Weights of a small GPT-style language model, trained from scratch on English Wikipedia.
Size: 14 layers, width 192, 6 heads of 32, MLP 768 tanh GELU, vocabulary 2633.
Training: a variant of Muon for these matrices, 3875 steps.
Each number is 128 + 24 x the weight over its row's rms, rounded and kept within 0 to 255. Layers, rows and columns count from 0. Numbers have three digits each. The size before them is the row's rms in percent of the matrix's.

# layer 11 attention query, 192x192, rms 0.116, rows 52-159, columns 0-31
100:106136137113132133121104112116118140104146128192102148129107126088159135161107123156130096069157
093:152133124138117124136129118153099145116146152149154110120154133134129112174141121146168117117145
092:103124128119139113138132123113179138148096150096117158131165127151121118134092139107118122115180
095:094106119174086155114084145152129148108152138140157131114132136166156111078144105098141147099123
091:085133112146138162105107123141124165146122140113135137138121145102054182096141131121117176126154
089:128108102119116131135129125149139134145126117090097116123083074143133121143147116118103166149138
088:102143148132155102143155113111168099137139136133132106119133166141169088074109128100124117133120
095:082124134123165158147149122109161169126123134118156152134087136219151167142143100099148152115085
085:135124114077122108096107153126185120105081160131115106076099124159116154164130131145124125119157
086:132125117118119153138185117111187155120124121126123152104143150156160101132129134126095128127108
089:117108116102127167131145098106130126132125119111099130114157162100164135094135116167101123121131
084:099128135138131132126129142114136094156182137106129138174122151106166121133105112092159154132123
101:165110096145133105097127113088166089121129136138162119136124139090149122157107139127152143136122
110:131087156136171119095128153139102113116120109164127115151173099086137117084133074109111116151082
100:139092175139139127134123110126123086140118114125160124119139141146127086105140087057070122084088
103:130149103124123146122114153149145073135131128148104099139129138129124164101107128158136063140119
107:146135143140114106126090121132123124087107142091119126135117122121156112137101098136145094163131
102:077111200125111130118166105097136145124135147149148127138173159157114143132116181130121126125139
103:111144146130168101125125111099177157135143129120092141129143174104115166148071135143128093123144
100:128136149103121151111137137156100094136155133101146129128131107198150082132108163139107135108135
106:118104128138163179095145103139117105146132150075123150127069095136137120145138149145192134119140
104:091110114168102124162130159134122091142126134134142129180115126129119143099172130148146139129199
104:138123147168103137111086156104104161131148145115073125133072137114141079127114156110127089081118
100:135134101131139102159147116082131132126170142108126148141122127130174125099108140150142101153143
105:116101126128121141106149133123109127069123144163132107105149135128122128125111148155101157172133
104:106164159092130159096115091121123176147158144117125102084112135093165115101127128126130141121165
102:136116133136170179157121119155116153172137127140124127136142131109131133141132131163157095114136
106:122142105131119115115099101146089172136119154130119109126155142119095145143119117139119112128127
109:126176139161129113109106105118124116138163123130104133094089146103137161140128134091076134142156
108:117135102144095081117100131124173186124133135138125122114152119148134056103147124116144147129148
101:105144096138090115100121204134109127129089164128102118110056142152126123148162149157149098109115
108:104110143127140102164131116086100183147153144092150099137130114154163140142083135089175121138131
099:096158136131151100140120139127125177112123103118151167135136086158108119111163130129166133129067
109:169122128104138118130071122155114141102162160132118116136109111136138130133126124109125125144126
107:170113129138106142108124143163107162131150102155107142164153133145141151179151133173166085124135
108:067136093133137144101072133139100096102181113104112122122114120152150160169093152146108172158137
106:129081117098145108155127134109142130109119138155179119116133107139140130126126143149121110131160
097:096130145096104135105130110112119155173117108114091126132181145182138160131175072101145070117115
104:088114156148137128130133167140126150094120121139133095107131115075138152187097129135138126113095
105:121156128093163083107157103076103135130097120111117113114117097141084160128101113126140148120110
105:129108123170140168144137144149111165172133116126159158112169135139118105128108153139095129141128
102:125089106132124150101118136096104145133123122126098166117172125123176108151098149144119150135162
106:153157093103112145133092088125148108066170141139122120132151166187144100139133102158067128143143
104:096110160107149149110172115134147163107134138127135122115092157133105141123194138119119139118140
099:133107141147136126100121134141129076159078140078109092176141138127166101130089104126106170131136
101:120113143098113158129103149156164159075108147099096101135105150091100101112138128110136090135163
094:133106158104147055096125113141123099155157165124152109143147101152183076136115120132147123148119
104:144109105125100152100117131150133133110130117122154122152129094124122112113157098145168102126150
102:147128147136100149088173159173130123140115113125148116134143152121092178151142156107130143114117
102:123156090110091095125113161148149128133143103064126132090137162123133126115158089110123116094123
096:154150118139126130114119135137108175063092125100166124131163174115099129127156100073163128113097
100:141071125111154127118120142110141107091113123079099135155152142140112126116123146145144124117076
094:156129156142120138121111128176150110137124154103120176119162126149118139131151107182096121133158
102:134165112142080146146125135158161149141129092117130117123113115109136134109154128114137167113125
101:127140137132129153089103137135114099107158181117136117113108086126112120115126114167133126131131
111:139128124147101130133086170135140105141136168124122115159092166118094109094117112085109102149113
088:122190139162125087098124171168136100151155156093123126144104112110088181121151140142151109164156
101:122113153170117152116141118119141158109127124124128139096140115105128158156136182177152159114114
095:123133134097125128136152123158174122071145143123141170088118074165126092128125135117132139166118
098:135153158104147132125128145093165133125167131134118138109183141157167123145107160135137066088131
100:137141094138139094103134129147114109110140127140063147119129081125146156148126128171135148181122
097:092121103119125098111112183116116117129089119091146116186103077115136096134122141115143145138120
101:133146113129125152140119132144092123123127169080121095135127128136141128141181138124136128069115
096:181127163152110148117084165119133084077153136133116157116121128095147108109093099099113104108069
105:122071117118103130132135146136113144123164092117169117157155116127112116067094154096124135088140
113:120111115111128120122121109150165175107100116084145121085127125106173116153121092137161094137149
110:151101138132152139120142145171116128149096156101134109153124144130118152097126078134106166139137
100:131094130137119122103147168140115134128155115166077117168127157139102142133187124092130080123132
088:133120142121126101087149179164133116145150087165123131140164154132125096138138136158152150110158
100:152149105105099155136119115132118127101129147153142186148123116113166135114144134136158128179103
094:117105172158128125116116140130103090106140155138116129149127135116163109129135082141159141122175
103:112121090142176153128151137145157142153110132131132135103125155142142155133158137102142162136109
098:100124151136082172128123124121107126130103139157118135110150143144093125120142117118133116074107
094:134130127110173151144121146111201153126154140135109171127127173106127086123104105103127151089132
100:121138134173083129121089132131082114175081093125127122150130144146100105140142127129056133117152
102:091151145114186119182132067151140144128115154140154146132169088133133174149122138158142127153122
103:147122133124139119105138098119116140117105113131146140122121158123140139152197132107119111174143
087:149144150103090158124133135101102137151140186094146103131096109130132121129139154177116140150122
093:146153102116127094102125129156117160114118110132126107127158116168152137133152126164158133106145
091:117089106131097166096126122144144105154110131087133149113110166097088106135134120100111140069159
091:162129133098134126161135118135160145138154132127147139141174173147080143174132157098113063078123
093:155126134091093155133126114145181136163151120138158138104140106162135107184143116119180134137075
090:150107195154135140118132119122121102145116150152126089178144114156122159151118162126150126130122
090:118146131076111114144111126136101123120126141137180149156147101148148140142141144151124139131160
095:156143167114181125128128132120126183113156113128151151071152121141160106152152128079146118146127
092:167095158138099126105183151104103130134145093129151150181107139139136151098099125136140088145149
095:095190149119149126117142098159109120147130144114127128121177142152143147120108138133101118100110
092:146136148112131103143122147141172134147113115092141157117134142132080049116130131103126145162081
096:137137185113137146109156108089141128099145117137102162087141098118156141145106147133130135126111
103:116189133138100149171123107085107128149164130143125102090108125151146155149125147129080106112125
097:128125125165152152128156110107127140123122137129105126096162120120139166149158142177125151121120
096:166137137124110122140121099108127139114142162160105126162140132152146117111110108127115072132103
094:153146149109121119129144169142165147118186114089150168113143155134136135132158126098120137103097
112:106146107114111140157116144135150157145112123156149089140077172124069100143104140084107122173132
095:119092091108152133139153090109155125128096119103119182109125137124136127162138086121093117155125
110:095134134101138124141100124133121139117125137130158110125097109143103109118122091085104126112125
086:109159142105119104166157086150135145131146128129095114108144135103129148138142154149095136144147
090:125126102112139163121141118120112143089110130113135141114136132113098162149094160184119113131113
089:170135157150102144108120118150132150155156124162131148142118130098124133172157117175147137136118
086:141116126131101110146177115112075123164141129150131119133139087155129157135130159128154127128124
100:150119116116104131078115147182123106109115152077154128138167111153100101170145161103154134162083
102:155137144129107150110152125150147142128098076152126139092107113124099160147105110135106102162163
096:104173110130135132126137116148128138142138118099114105151149174084147147103155141094129107073124
099:177163132109186167125115108148139104109126115103108124093123153129149142154154161155164130133148
085:088148144128126091136144166141115131130118129158130125070109130125123101097126120151114134138078
088:138121095125121176116108130119134153142136138122137129122157122156146146164104104083122146116129
099:114111076189133087114138110134107123118130136149170158143138127110099142144143119135109075152168
105:099156147155136118102129099144120162172143122112131120096111141134163157136120139156111106118152
# layer 11 attention key, 192x192, rms 0.119, rows 52-159, columns 0-31
095:131103129110161106116102092141147122112103100162122128101118116124136128117090088098102109133123
088:194078136137161144131160072130157131166102110133117141150117155100090097155148134137139108145146
084:091138126113088153138101152121123133143128153086127161129164133161123115099096113111071098105194
089:127125114162093156099099105140174139111134126137160090144141143130127112129110130133154126140091
088:120121122089091131125127123105126121122119140128107100143134130132097195119125106132175159119106
087:146076118093115112110151115147126106151125138113131097160105136134152145168152157127108150108106
089:111171128139122062144139139081147117085116107116141108175131151131144118100098117131136095120105
089:115146152098150169154130140128166165118144084112112145130121153143117107121152099132092163110094
090:120139098119204131127127122180111138143103150121152147056154147158106117100146118131120136140090
082:138139136077115149146150152068180150128097175144143176094173146122140074132138137141138111112138
092:105133114162116150131149132134138145145126164154146117118143149094120121124129153126140151090106
087:093124128111112151117140154136106098076166124103114088126156106097131126142143096091135115110146
109:151104089116127091161152117100163106133138135176088128130151135104093126130126071136157151097099
114:120112145145135135162161182108109141107122123142102125115162097120145122066092147107103142115109
104:096161103195148127107152134140154105124135161112144176133130158128126124155115110093107114112141
104:124116132137168140114122202118127112148130179139104105135106147165128143168134150151134109101092
109:151144141181163117137113103112130120123121102082093158120096123117128118181086081151141092203143
109:081116151110129107155154107133155148100099130136141079130164121095130137105112129097175104164135
111:142145184132152085165128183115137139105120122094089131128127145125174224114099123110098089133139
111:156159149150099132106128085116130115095139157078139150142130095129099079125129166151108113118149
114:159056135140154161094135105141141097114138130126166109123125121156120161124079156105189159134109
108:121128096156082140098124178106139103124116110142155096169106168111169131122124153152143140127141
111:124149103141109152097099118131148165140146150129041138130093152108146085132115124132127117091088
108:103123117125133116152155103130130138106104173133110178162143124134139187119126113121148079133152
109:136150138094131159089140159097147113068152091148141124118123122105123142115165093115099151164137
112:131106160095119144144161126097131167109150098125083100128110136091150160138132152134099139153119
106:178107117123175138146131137131084141112153135125140113124122190119148126090115161143138091117164
111:120148118127109104153126114143161168094146115128101133090113110130103138117100116077110141145119
107:120159137149094119110134127100137109140145093145100113139109149107147140181082110077076098148150
112:110091160108117101133144087135168115135140106139127124182109117138128080103113137156175140144131
107:135110106083094165114108154115132147077107117123141131175076131168129151121153136120138126129134
113:096164074111145119148118086088123141138100119093141114151152136148190123144090143114149132121081
106:128129101140135127105140137126135171091159092125141159112165093122129135104130091109146157117098
110:105108172112163120103132115111091133084169159119134109183131110130120132130151097094129123160135
106:172088143137139171121132112129168133149179106121122140150151109106132176141097082132119111148110
111:089137092148143104131135127148117134090150119109105101150114083120142132171108162111115137115122
111:150086113079117129145121072165120120144155128137164125103126137129143119106103159181138087166103
106:090102129122137101131119133114144159140138091114132136151124138129094156152150105106100102123132
104:129155140130177122138120146149125162121131143194134113124106145153111184184081140133121157131135
109:114131118150138120110112140099067139154164144136113130126121119121137181089101126140137133139112
114:146139105168087129179162137173140145167129136149140108114133091072131115079108129183126121079115
107:177124161106124127100141113128153157167091074150136103108108144144143143088097171106116163170143
108:106138169112096139126107135102105158139150119150139115131142113139127090138103074168099153122140
111:118140154168128101127175112132145152086105123181145113117137113121105130146121137136150146109131
099:173110125162116146143099142134121069124125169082117120125157109096155116196114094119120152124118
116:153098151102132166114120135165134159131054182092093093090118151107118117114135161121097115108128
095:123121155118140100154153118100120149119119102149151159154101104142150121163104103138138085118110
103:149078094169141117105106124098143114127114117132104125161093098087093129142152119160154088116145
096:167137170125114111137144135151095089180156133111106176141101135109097148166106163123129126077125
095:101110154091115119143112127105182140119113093110141153107138167127111165146132116112131140122106
101:116145149140129120113122142106122143085127130133110080091133152124138126094138123105141085115113
099:133076140121165179122116126102182095122138148108134098158090084091128159106128125139170156137083
086:140144153120107133119128143155140154181118128108131109161147132142132137145155116138083141110172
099:122128123157143155108134132097144128123151099116131152115123139121150097104114092105119109134106
093:160139118105107097129113106136114122139165149120101092110095119105147153100092090124141149148099
112:174113123139096126143103185134141126143116136130147102180098108081108098111084120119099097109096
096:110166099130140063128114145106153094106122121107111107098110143141125151102116157121123105114115
094:107158104160073132115120141134129159127132127108142133162120122089123140133143164135127125099104
091:103113109126125106136160110143142158112102119086165120127116114127130095146156141142151112164080
089:091171161124109124156128180145150132116154123160128154111149165112161143129132171127090074132161
091:135154082101111102111149160128098103107109139129115149171149137119142131151121105151116159122137
095:086164098118179113104143147112102143125098076097141133172153095107121117130108152070174123126100
101:141146090139146099105117141154112144145139153086148101140125159153152115100125154112140158083135
098:136160116115140180138129157145141119101134132135124154122154141107140093099122105100098105124095
100:109087100139118122135140120137119119105127118113122108144133105106096085139094121142092108118059
103:100105124169120086102095101159131184118152135072143146148148125116117148152144161153134124123148
109:121087137112157129106156117143107124136127154151104122168116137147183181112105098115115144132125
095:179142148147097121146143118139156146120130135183091093134138144126153128122138120090104094111103
088:136121095103105113132134140109104166131141099146146150083164155100066111124149102109077111131120
101:118134140133087110142085152142108154102103162119143123129113146162160126166161105131138128165085
092:146109127121134136125110142152111097074145176128134140137149151159112115144162083129151082149138
097:145104096107170107113151096106179127126123140099135100147136127154099182169146108152123120099107
089:148112110124070170165116093125139150131093140136132105100126122139150157119121158109118156169130
098:068135108160113108141106148108143160146124104095092129121113130124164118116118107090132137101128
096:132110114095085136136125095123115095127120123121147117131097104141160144168084121127067102097159
109:082104116132131136168124107121131129140110159134156137122169097136169146132089114158114167126099
099:115094115157177100097096143138149133119106169111156102125130136144136127112142099131116122156102
085:123115156102120144112148135110101125147139137142145084132106082121135113103118138100143123122145
087:162153115113148153142152124136125107082118115139132113106172081163149135125132134153144134125094
089:189125138092115135160126117129154116158142134095129128128101144141071181184087109128149144112084
090:104117152140123119137108090110133112128149091160114140142133152100119144138105157113107112082113
091:147157144172092133150119118119138173118137083112175099108170156104125153126119146112156159131117
091:149107123137122138127135134091155152108112146110142110140123124093151162119126137145114120121170
090:126136080109105078116112124168114122146130174125184157118132120180125121140099138118107150142106
089:150152127130084103139126137109079143131126088157174126133142176118111144143129121093096158175131
085:191111102170139138146134100124142126161163144176062120177107137140133131141130131120150121143109
091:143165139140137123121151137110092144086122139136170107081102132121127088086113122133113134128091
092:140120150106132148126146155137138134140149091116151154156126119125116120141131147104125111148103
091:136127131131103098129136117153143146121072125156158103131126099148183117133123120104103132138146
100:096162112136117123134104160170109127139147119128123102120117136161123110151148122145079138113148
094:132105112128154129118126151132122112107130073094094127137111145115130154112129135137139143126154
089:122140099115142132097162059111102139135137160155107154123138112162154156131104117156160128132115
097:120166146130118129116120188117174146137131133155120150120114151110131132140143097121129111131088
105:102139133120152088126107132151124100095124123147114134126088146101107126126120136124108132156130
091:153118073085183095137159083148124133127096118088135114114104113129131147136122118129102142137133
097:141091135147135138114148136122139119111122115081087114125156117142106154129126159167118143147159
092:073157138096073119123117122135093111163142140138133167156125136125129134111130113107126133144084
093:127109124135117122103133138166134118083120135093122134117162178132123169120113093117160155138118
083:148161162160133151135093113116136151111133138141109128109115096111122127160150100142127106140116
086:140121126158144130130093133144108141180144068167104157142145157145127116154125128151124159129136
096:158160108136146128137119144164141136149116128132121107165158096116086119144119079133127132120144
096:138116134115156117144113144118122112161129099144132135116095116112142107155125121149098114123141
095:125160142172156144145136087130075159143139114089125110117094112094102147155118130116127103150123
093:154113130140137134149107134121105090130139105089150162115132148123114119167144127131167180069125
084:105095120130143101131116111106088103153141097151124138137123136143184124122102065119085156134101
081:136116129126115150121120147110133118155143155108108113111102107091120108145091113135146136088137
091:122098070124123095101119107131131099156096159112130167154074100118122152169129110157125111130160
100:094172134139132118167115121140160122079110159102134134144136148137114079146173147112105151151090
# layer 11 attention value, 192x192, rms 0.138, rows 32-129, columns 0-31
089:161124140109162118114099132100138098129110114164123128149108092124132166150110131116121077083157
088:137135089130135159109138123102102117136150105115169081090141106161100130151152135113165158128142
088:134125147120093148135161131114132143141113099125183124127107152128181129139119121168095104108136
083:121170165113126133133157129168132116155114156132114074140152129116145108143116144119114128135160
088:102128156121102116122093105146131161114132120120127141094117092140120152108152080127141098130172
088:116117125127142133125108117114111127149149154127134110086158073086133127150120130126125150134074
092:162158110181106153129149121098113127142115122110142132147175128133134174112125167140142163155086
091:157135101143153142096118110119114133113133132229124124158142080137115159123130156120125136143189
087:168100099125059120098161126081152106147117099137128158137113132103090132116139096147111118145173
088:102162136157111142141145132133170073160123079135162133172120128071169167160146138114123086072126
085:144156133103102131113170115157101111169113141116139150136151125118133138139108164157147129126123
090:139129149100158142122098107127109163125108118114150126133113121125141154132160118134135156124122
090:148123111158156148135115084151137090120108153163112114105094137129121107106145146093167115184151
086:133096109114130131118143104118138155152111116113121127131144072113167101089127133103108149158129
096:126172132121157115132141103163158130115082138094109149153098102099124101134138149115064097158178
089:164148122141124157132100118140137134178111096115115112120107151154192097141140156134116167156148
094:163166169144094120165098110125163151129116148164142114161107132077116180123138140118119159105154
086:135193090162162100106100167156125089091083118104122103140125159114122110130139106142106095123125
092:112083106169136139133162076151126159135110102086142118099088136121094118162115084110123107106127
085:107077118157104125130128147114131129085135157104070150138131117125136135116095091106153069142107
092:140121137152137161091130116129142126183149112071117107093160148105143138130141156080111138169103
086:114141092129141145103099133102110142132194182131131131134151061086109102111091149188133129140127
091:171102083099098128095162110101121096133094168149116170130142095126129166157136142112159141132141
089:114119159136148153117153116116107144135111152155115150116122101152095107161109166111137118105140
086:145123108140116112103160162117090094165144132104092113110124126142104114116149157116119120128120
089:123105124087166176153135117126110127117134157121095089151148160116146116133111141111150170117151
085:118131129145148165155115169127120155119153118176132134093143074121125101149113114117149147148144
093:123106117140135136123217200140128134117074119111142156148139124194103155142136108111135104128095
088:138129155117158133125162113116152151130104136155146124122120074131132101114141155159112128137110
083:126099148131094130146116117150117119117119135096137127148116128161139112117130133079103167096136
085:153111079115105127149106146093128125120124170112147122114141173091132144166106123123124154193145
090:115115141095144133122143156150181160171159113155115135169110110110116131139135164083143123084151
118:113101102149185145173144147109136115161133096151125095142143107108133088102120107170133106122113
110:147162147128135162085108128087128117128150136154115118140097105135159138127131097118170149159135
111:158148151144152128123123107160108082126165171117074105099109110097111145137149112142172123122105
116:116135159123110121145147159119107124132145147119117131096114106130085130118115136088133138090105
111:145117114111137078136124143138135139151127180146128125131162128088088090118178110143117125089122
116:134112107148139097123138156125156155093135139133123156107129118103113095121181108149089131084142
114:162143129174150129119106137128139131176099143137148143132117152156160121158109099173142122159146
112:149148119105111112134154098069127129095159143116145133120117147165100172125108061107133124134119
112:102134102117155130147139128176135129098094109104132111135110165135166162142195117109118119126101
112:117150137153115110148101113181138128088129089133113109095159124149126137109086078128125157120127
110:136138120159128075092102123117113163087145107129137078102136106112138163164121162081182130116137
111:125102128145122191085112175123117148100105135126120133109185097120135128108089121194138125148116
110:140104150114114123102132135120152168175162132153168147094093114125142165102137134137129146173086
109:146133133097095093130118137130094153116114169149134151133187138108139159159149120097093136117121
106:144126128179105164118100108124148122096117161118111108079123181119115139103133164105115110147125
107:150100073112097122122130128125128143153115194130115187132107132105125123104124133080106151107131
111:098146152108103128112117124150134116113165122120131128161152118137158132121096109147159108169167
109:116111112138147107089104095128139120105123116124138133148138142115165144112132087127091136105091
114:084131122178126120104195139140105133149132141142157144106123122134172158106083124102140153162162
114:131099106108148136164152130148117136138151134110107124145132106133132126120144150120110185170112
117:114157147132145109105141144121139114154160118115145144102100115167093144162140101169138134113150
113:131136140105167143155131158122110098148108111133099154147137094135110151151131085115115148118171
117:139206124119134155124138144117111143166125143076129086135148164148091153098103126146065119123095
110:134099111142127155157091134127104124094118149101152143114123107103150085143129145099140143198121
109:152135155184130118108154070157138148153129171112134120123120125115095169146077139084113110145165
103:141093147127148115128099144124074095134135161127159130140118124097107111119144127144115089099095
114:123137142153095113114107152142135120154118130124149098152104078131112155128130109101102146134145
109:118108133143117121116158141126172092160186140134160122141115124113141110139156139136114177126117
111:162109114149098103154135157123119160134133144148134108134133118157090140104107122132150159175134
109:089127129147109147131143102101130139137113137114152106132137075116155105146140106098132128141111
112:153132096108112148094144159153119141128136154145123099166152118145114109124141144138112151158113
114:147137110107145149095128189116116105146127142142127101091153130136134107120171151094118150170174
091:126136185086152157102148124159164152132136109118095134114096141156141129161127118157165131121134
088:099154131125118096131152116110073131142094133127135071088120155155122117131103149109142121115158
083:143147156106162117080163128139114136096112113136129118149145143146187103107140161159108144107100
086:132120106139085119118152090123157130129119125122113135107160116133115153095169124143183152142121
084:194130123113142140172080127140145091120116120122126151108123147125095124148109087131113087137162
089:098142098188139120104151127125131144176100137134119126114128118140165094132138141112076107117107
087:134112137135133105118116090124090104107135141158110155108184092165117110122148129156107120108104
087:108136145148116158136147137113115125104072109161137161121115155134075115125159094145126164088095
084:112121118108136077105113123160102122116110134153095086065135115109095086126137105171152154185103
090:121141142121128114116103118060162141103097122097107058096128144150133158083139113141152150154155
082:118134102134127189184159130111120141160166139135146136120131138097126109116102099110131112151130
083:191130130158150075141134141062107182129145171102150135152130122161136157114126177115155112130142
079:138109105165127123112066105148134120099159115134110135123159123116128097122133099099139170147109
089:123128133127127127127120132099123114131104087148122151135122092116151138113126128148124087160115
084:135129154146143091131122126127166181131163139114135139130152122124117141130116159175124135141113
087:147128139111093133182158139115130100155125139140088117161138138165159138118165146093101120146090
087:172153102126163122112126181116088110124129126098108131147148141121130154127121108170135078101102
086:093144143141098097120160073152111125123127117094156081125153091137109112150125127140126081130104
082:124102113135165134087107148133175105118153129085143182157102131122107158100110115097120130170128
087:125108108085084104164100150139129132121117117127131129111152127126142137154133106139051125117110
085:168111157150114131113155161141100088153106118189135114143155107164154151120152109114096138148083
088:124117165125141130115158119133132122137135102130162151179135168124129139104164108123077126116110
086:138155124149095168102160117169156133100127105158114153178140152101159135074136072157146137138145
089:151191089125121148169111155097121117121104159108090162115100152133117108161145151122123143139163
084:108093135164097167122111101120147115133097114144138158150122124124115106144144160135095161149099
093:153111118132157103140101111165152174104097105137158098145111163137123160120114125124116147143145
089:160128151138135126138162144165147138077121141148124149141164110121107145124105113136154106135135
088:115146126124151118094092090124152119184128104115135145129138143111139092156100110121092122162146
093:142137121141115136100152131089126165170077110083131167125134158122101107138130169121167135139154
094:133131120111065142145119166103115126122107137141141104098136135147132104114102134084116120117150
086:113111102086112155123148109133126111094149112130110159151132169082119156161111176149187123127130
083:145147166114127164128162078129148150109135127143146105121143129144133112146161152139125140165114
090:143171165155094121169159182081139111140109172151118130175160134111104116137131144152143167094121
093:125115110095143129116122148130146136144130182103103141110143139148155126150117116131145117113090
# layer 11 attention output (transposed), 192x192, rms 0.17, rows 32-128, columns 0-31
085:148166110139087144113172107156114157137165158077109156077153139138126101115147123123133171111094
086:135128164141128143158117077131138181135120113108102182147117150128106131146144078159103116113147
088:133140092150164105148115135135169086170127150119071119150125148128118110120130160121111152131144
079:159102121135123124131117114110143122121114082115127166161111101148151123140151104115126108113116
082:182136100116132137138152156106137134102139118130132111177138155111130099176114173143099139087130
088:122116145099107118130165106130136145121101093103129153156116139134120121138118124126131097144208
089:137090171085137139121134145131105153160153160135126125145126117123123140091179106157117113093166
088:151128121124105092124128152098131137115103170080115129144144149169142102109111119162130110103092
089:098144119109175125154106134169113159136123144120132093124109117149134123121124154099133151124100
087:184082129119127087100156163137116145107138105147143146109130185136103137120091134128121180140111
081:113129125128138132121137135100131151064115157124174104122113146131104106097080124099119129141113
084:139155122102120127136129149146173126147128120155092097160105124149152153122105141104098118084153
084:094136176071094090124163148107161162108128137115166134157173102160113151155111092125129152122094
082:103132144127139062129121146136086135129109109122170136128113147121122141150132124146142111111135
088:138094108118123146088085102145111143155145104179132104110126184140122110156106134108185121126092
087:109111126116125110142170135118129105133138100156127113133132115083097130119099126131138123128098
083:137097086149154091084149146173103136097127168114097165117147109178135058157131118134127122147131
087:164077138144102138151162074123174124159132086098114151133157112107100156171110157143172180123137
087:144132145090152133164146161070147106155142101193108119118121183144190151049133169132110166110121
085:130159095111145149138092142145128123141154105161118099149137115100090107103182149148149163144155
086:106116146128123122155128130111099095100103163132152134178094112153147115122137116125109102122153
078:120069152153124111144163144085111137095113088160115083117114150181148130143128113098137124131137
086:094107157180136110134095146128112179119171118126142109133098129124131098134097114123104119125123
084:122118097124150101114098132094135114132111140098114122136135154141093155104141107127146126175153
085:143156129137143117133138095109113167113104097145125145099136116136140171099133132149111159128149
079:110140152129131097136104111108100150156074152096140193108099107144105102116121140098117093123093
087:136099127134140114155100089138154103104069109129150139153127163127105141151132107158130124131118
087:114141129129098112134086088096127104125170116120145080112080133096171126093096139135118136153164
084:099139140135076115127086148128096140157140116107082156122118159086146129160108137134113126115146
083:176157097115165112115129142131128141141119112153109156075125109102112158119119120161134109141131
084:093134132154121146134152136161149128157147105169099142108143143150131090111142116155147132116099
087:119131099127128117145133105109114098073105156115112146102151148113163127153126085157112155147076
118:155086107128092136084147146100132153098109084091180156079105159129105166107149129153131113093099
108:157177085160139130144105087127120123126121121143134136141172089162107114071117135078128098111101
112:149138142176092172128119108178165132156056115106137145116117124104125137180100137120110132120076
116:135122109127094133108140129133114089109129104166116156149152136140079150148086154166140142125124
108:171127117145123079122054107159096129102163141105143145106171076139134131150132124124140105106135
114:153137128138136100102166172130106099124152110104166119125148144167127119130117094115151103137146
115:129149103188103130142115111104105108126123105151155107126117118126117133077132151139082049093146
109:111139123136113117110086115151062105117114113167117151193107117115130065103159137134113162129152
116:099122120105136129119135110175107106098131157142148127102137124116118078137149104172099128149147
109:137157127083101128104158101140098135128110149113109082113132159114138115153099116130117124165136
111:157144119110172105140159149162123136179094125125158148116133116141133166173136108139122144155143
110:103126088119157141169118150161161105110131107105119152162159117130137111094111124125074123129153
110:164129110125115141155145060136112103116167113136105130111109109122089105123173121120153145155126
112:165125152123129129125141124127151118109117110132163132169126148132169156130109153104136149127111
110:122138082126166119094133127147145128094066169149117168170074108136095124132085129139142096109131
110:118131127134103129142140121152144146124113131121138129106129118134103166121154133148136134119170
111:155178102106107136126168111087139116122167128118114149134114115125130141118160163100130157094145
109:100171091121102096135129108134083132141136122180114134152127138146157136162159127146096146123173
112:170166129137173090130118116156087084131111093130137140097103122125121136092128117138153111114112
114:124183124134139130119128133095093118154113155124144102129127116146115157143144153170127157121117
120:122119158126137147107144101121105150115184099154166123136134127123158141126103168103128105161111
112:184139135165159123141114126105094175144096143145139100135162124164109101127122145131159158118101
118:145095149119101144135109115173190075152086147119147145089096084149140139066149122142157141140141
116:096131135128081127127103129101165157109099143127123171159120131151199165104127105169132123101166
110:150152176116157166154157099126086120125138109123138164112094130092126129109109149118124162121133
106:152163129159129085111115063141146144153098129102140130111139178098154140179124098154178112108201
115:137162107116109144141174142141119131167128144119117085130127145146103130158100136114154084140086
109:117145084135134114134118078122097121101111106125098140114154121124130179115133141128124159096156
114:086155093097125185136110163166135138125132130125139121147131089150131151130127146135148136094075
104:150106129105142125122135106149154110176135118145127158112143148125168146128107190138133097113107
113:101087134125084164096180088145111089164101106123126142157120150107141138125136105119142132087174
116:141123134110140152144124101135118149085115110131106114163159135088125112109166101150089103093100
087:181127100156165131143130138149120171114109135145136080140190099149137149146121107129113160108148
083:138103122099132148185164119109139135098133097141080164134100110122113121125161121180127144134102
087:118153129122128166155144106119152154148188128114124107060144133102096093120139145094124117109134
084:131124127159145135113141155130135107145125117113138100132159160115132138203094106174127129100149
081:078095164101130144122169133135123165092106117084157162103148139089160121130152078098122133131129
090:165100133123116105170119139152138121089117143138152140119142109128115099134095124111155095179095
089:129119105136082168105104120097160147128079147092115119137111137108110111190157128151126141098130
085:194145096130162087150110119136150128091197161091140143152133109170150127153097162149173111130114
083:141118127114117183126143173138161111116126159096109132120101176127145132164138137121133142092148
089:118122152139129059153170122154122121095096085115146128138126140107135140128135119125143184066143
084:125136132119143094082117107114125132106104101176112113106130155126106123143117132157131163099173
080:083127108109124158140124120173155093131096099165177160179136174103106078123150100131109175089108
082:152120140150101151111141123099085101150104158086154163105105099121099133132125121135139111151138
089:137132163135119125107153106137141119130156178096103105118116117112105137157154158170086139141117
088:113139059143137148102103111130107101155134138135160137163113126122124137153139123130139140083146
090:126169138129185134117110107138115130096131162133121147157125105106106117151152132204172136135170
087:103102113134139146163150130133145167165126174132136121112127106111121103138095142126119110142135
085:133101125158112140141106139127129135136148118146130197109105139147164135074108154151105135117096
081:148138135130114107142140092125088127193123168145120103133114050107104124107141144196127169108148
086:137121145135140152099107100139128158150148131103134147100101136111144074156107134124162116133113
081:140137122096135156136131117120150189138120142089106153120181140113138097101169158136123101132143
089:107173099123117143136141157138105122139139150150088144139150104132142138125123143153139116101116
089:155100160133113092126093102104116117162172141142136153090109126133108120182132122105153104095153
092:114117146119120128127163114140113117131155090171125147143177092127131092096089099118135119104142
081:167150082141117123101127114118163121099140160095126110103153157141145066176106084155152143082111
092:111181143140083170102098087104105157143144121072093150105130096096099103135175136123128116111105
094:075093097086115069123106145113150147111091127105158145140143119134118099161160097097147138128129
085:116139104135106158129133166143107084124122144136129128152105105141119142126146160106166116109114
092:103105154167127166105149085133116102104139098124128147151151099103153150116114090139073104137142
096:148132123123128134138143122149138112164148118150104120147137109116153161077109122163109131154115
085:147161143187134124156125132144147123130106150135112118095169132094143110168118080114117116117168
084:150129118139108103136119125109096100133103112122121179124110155104073122137157134142167114132153
090:139107113112141131094147124134165169108159119112142136077111124138136107150144064087134098132113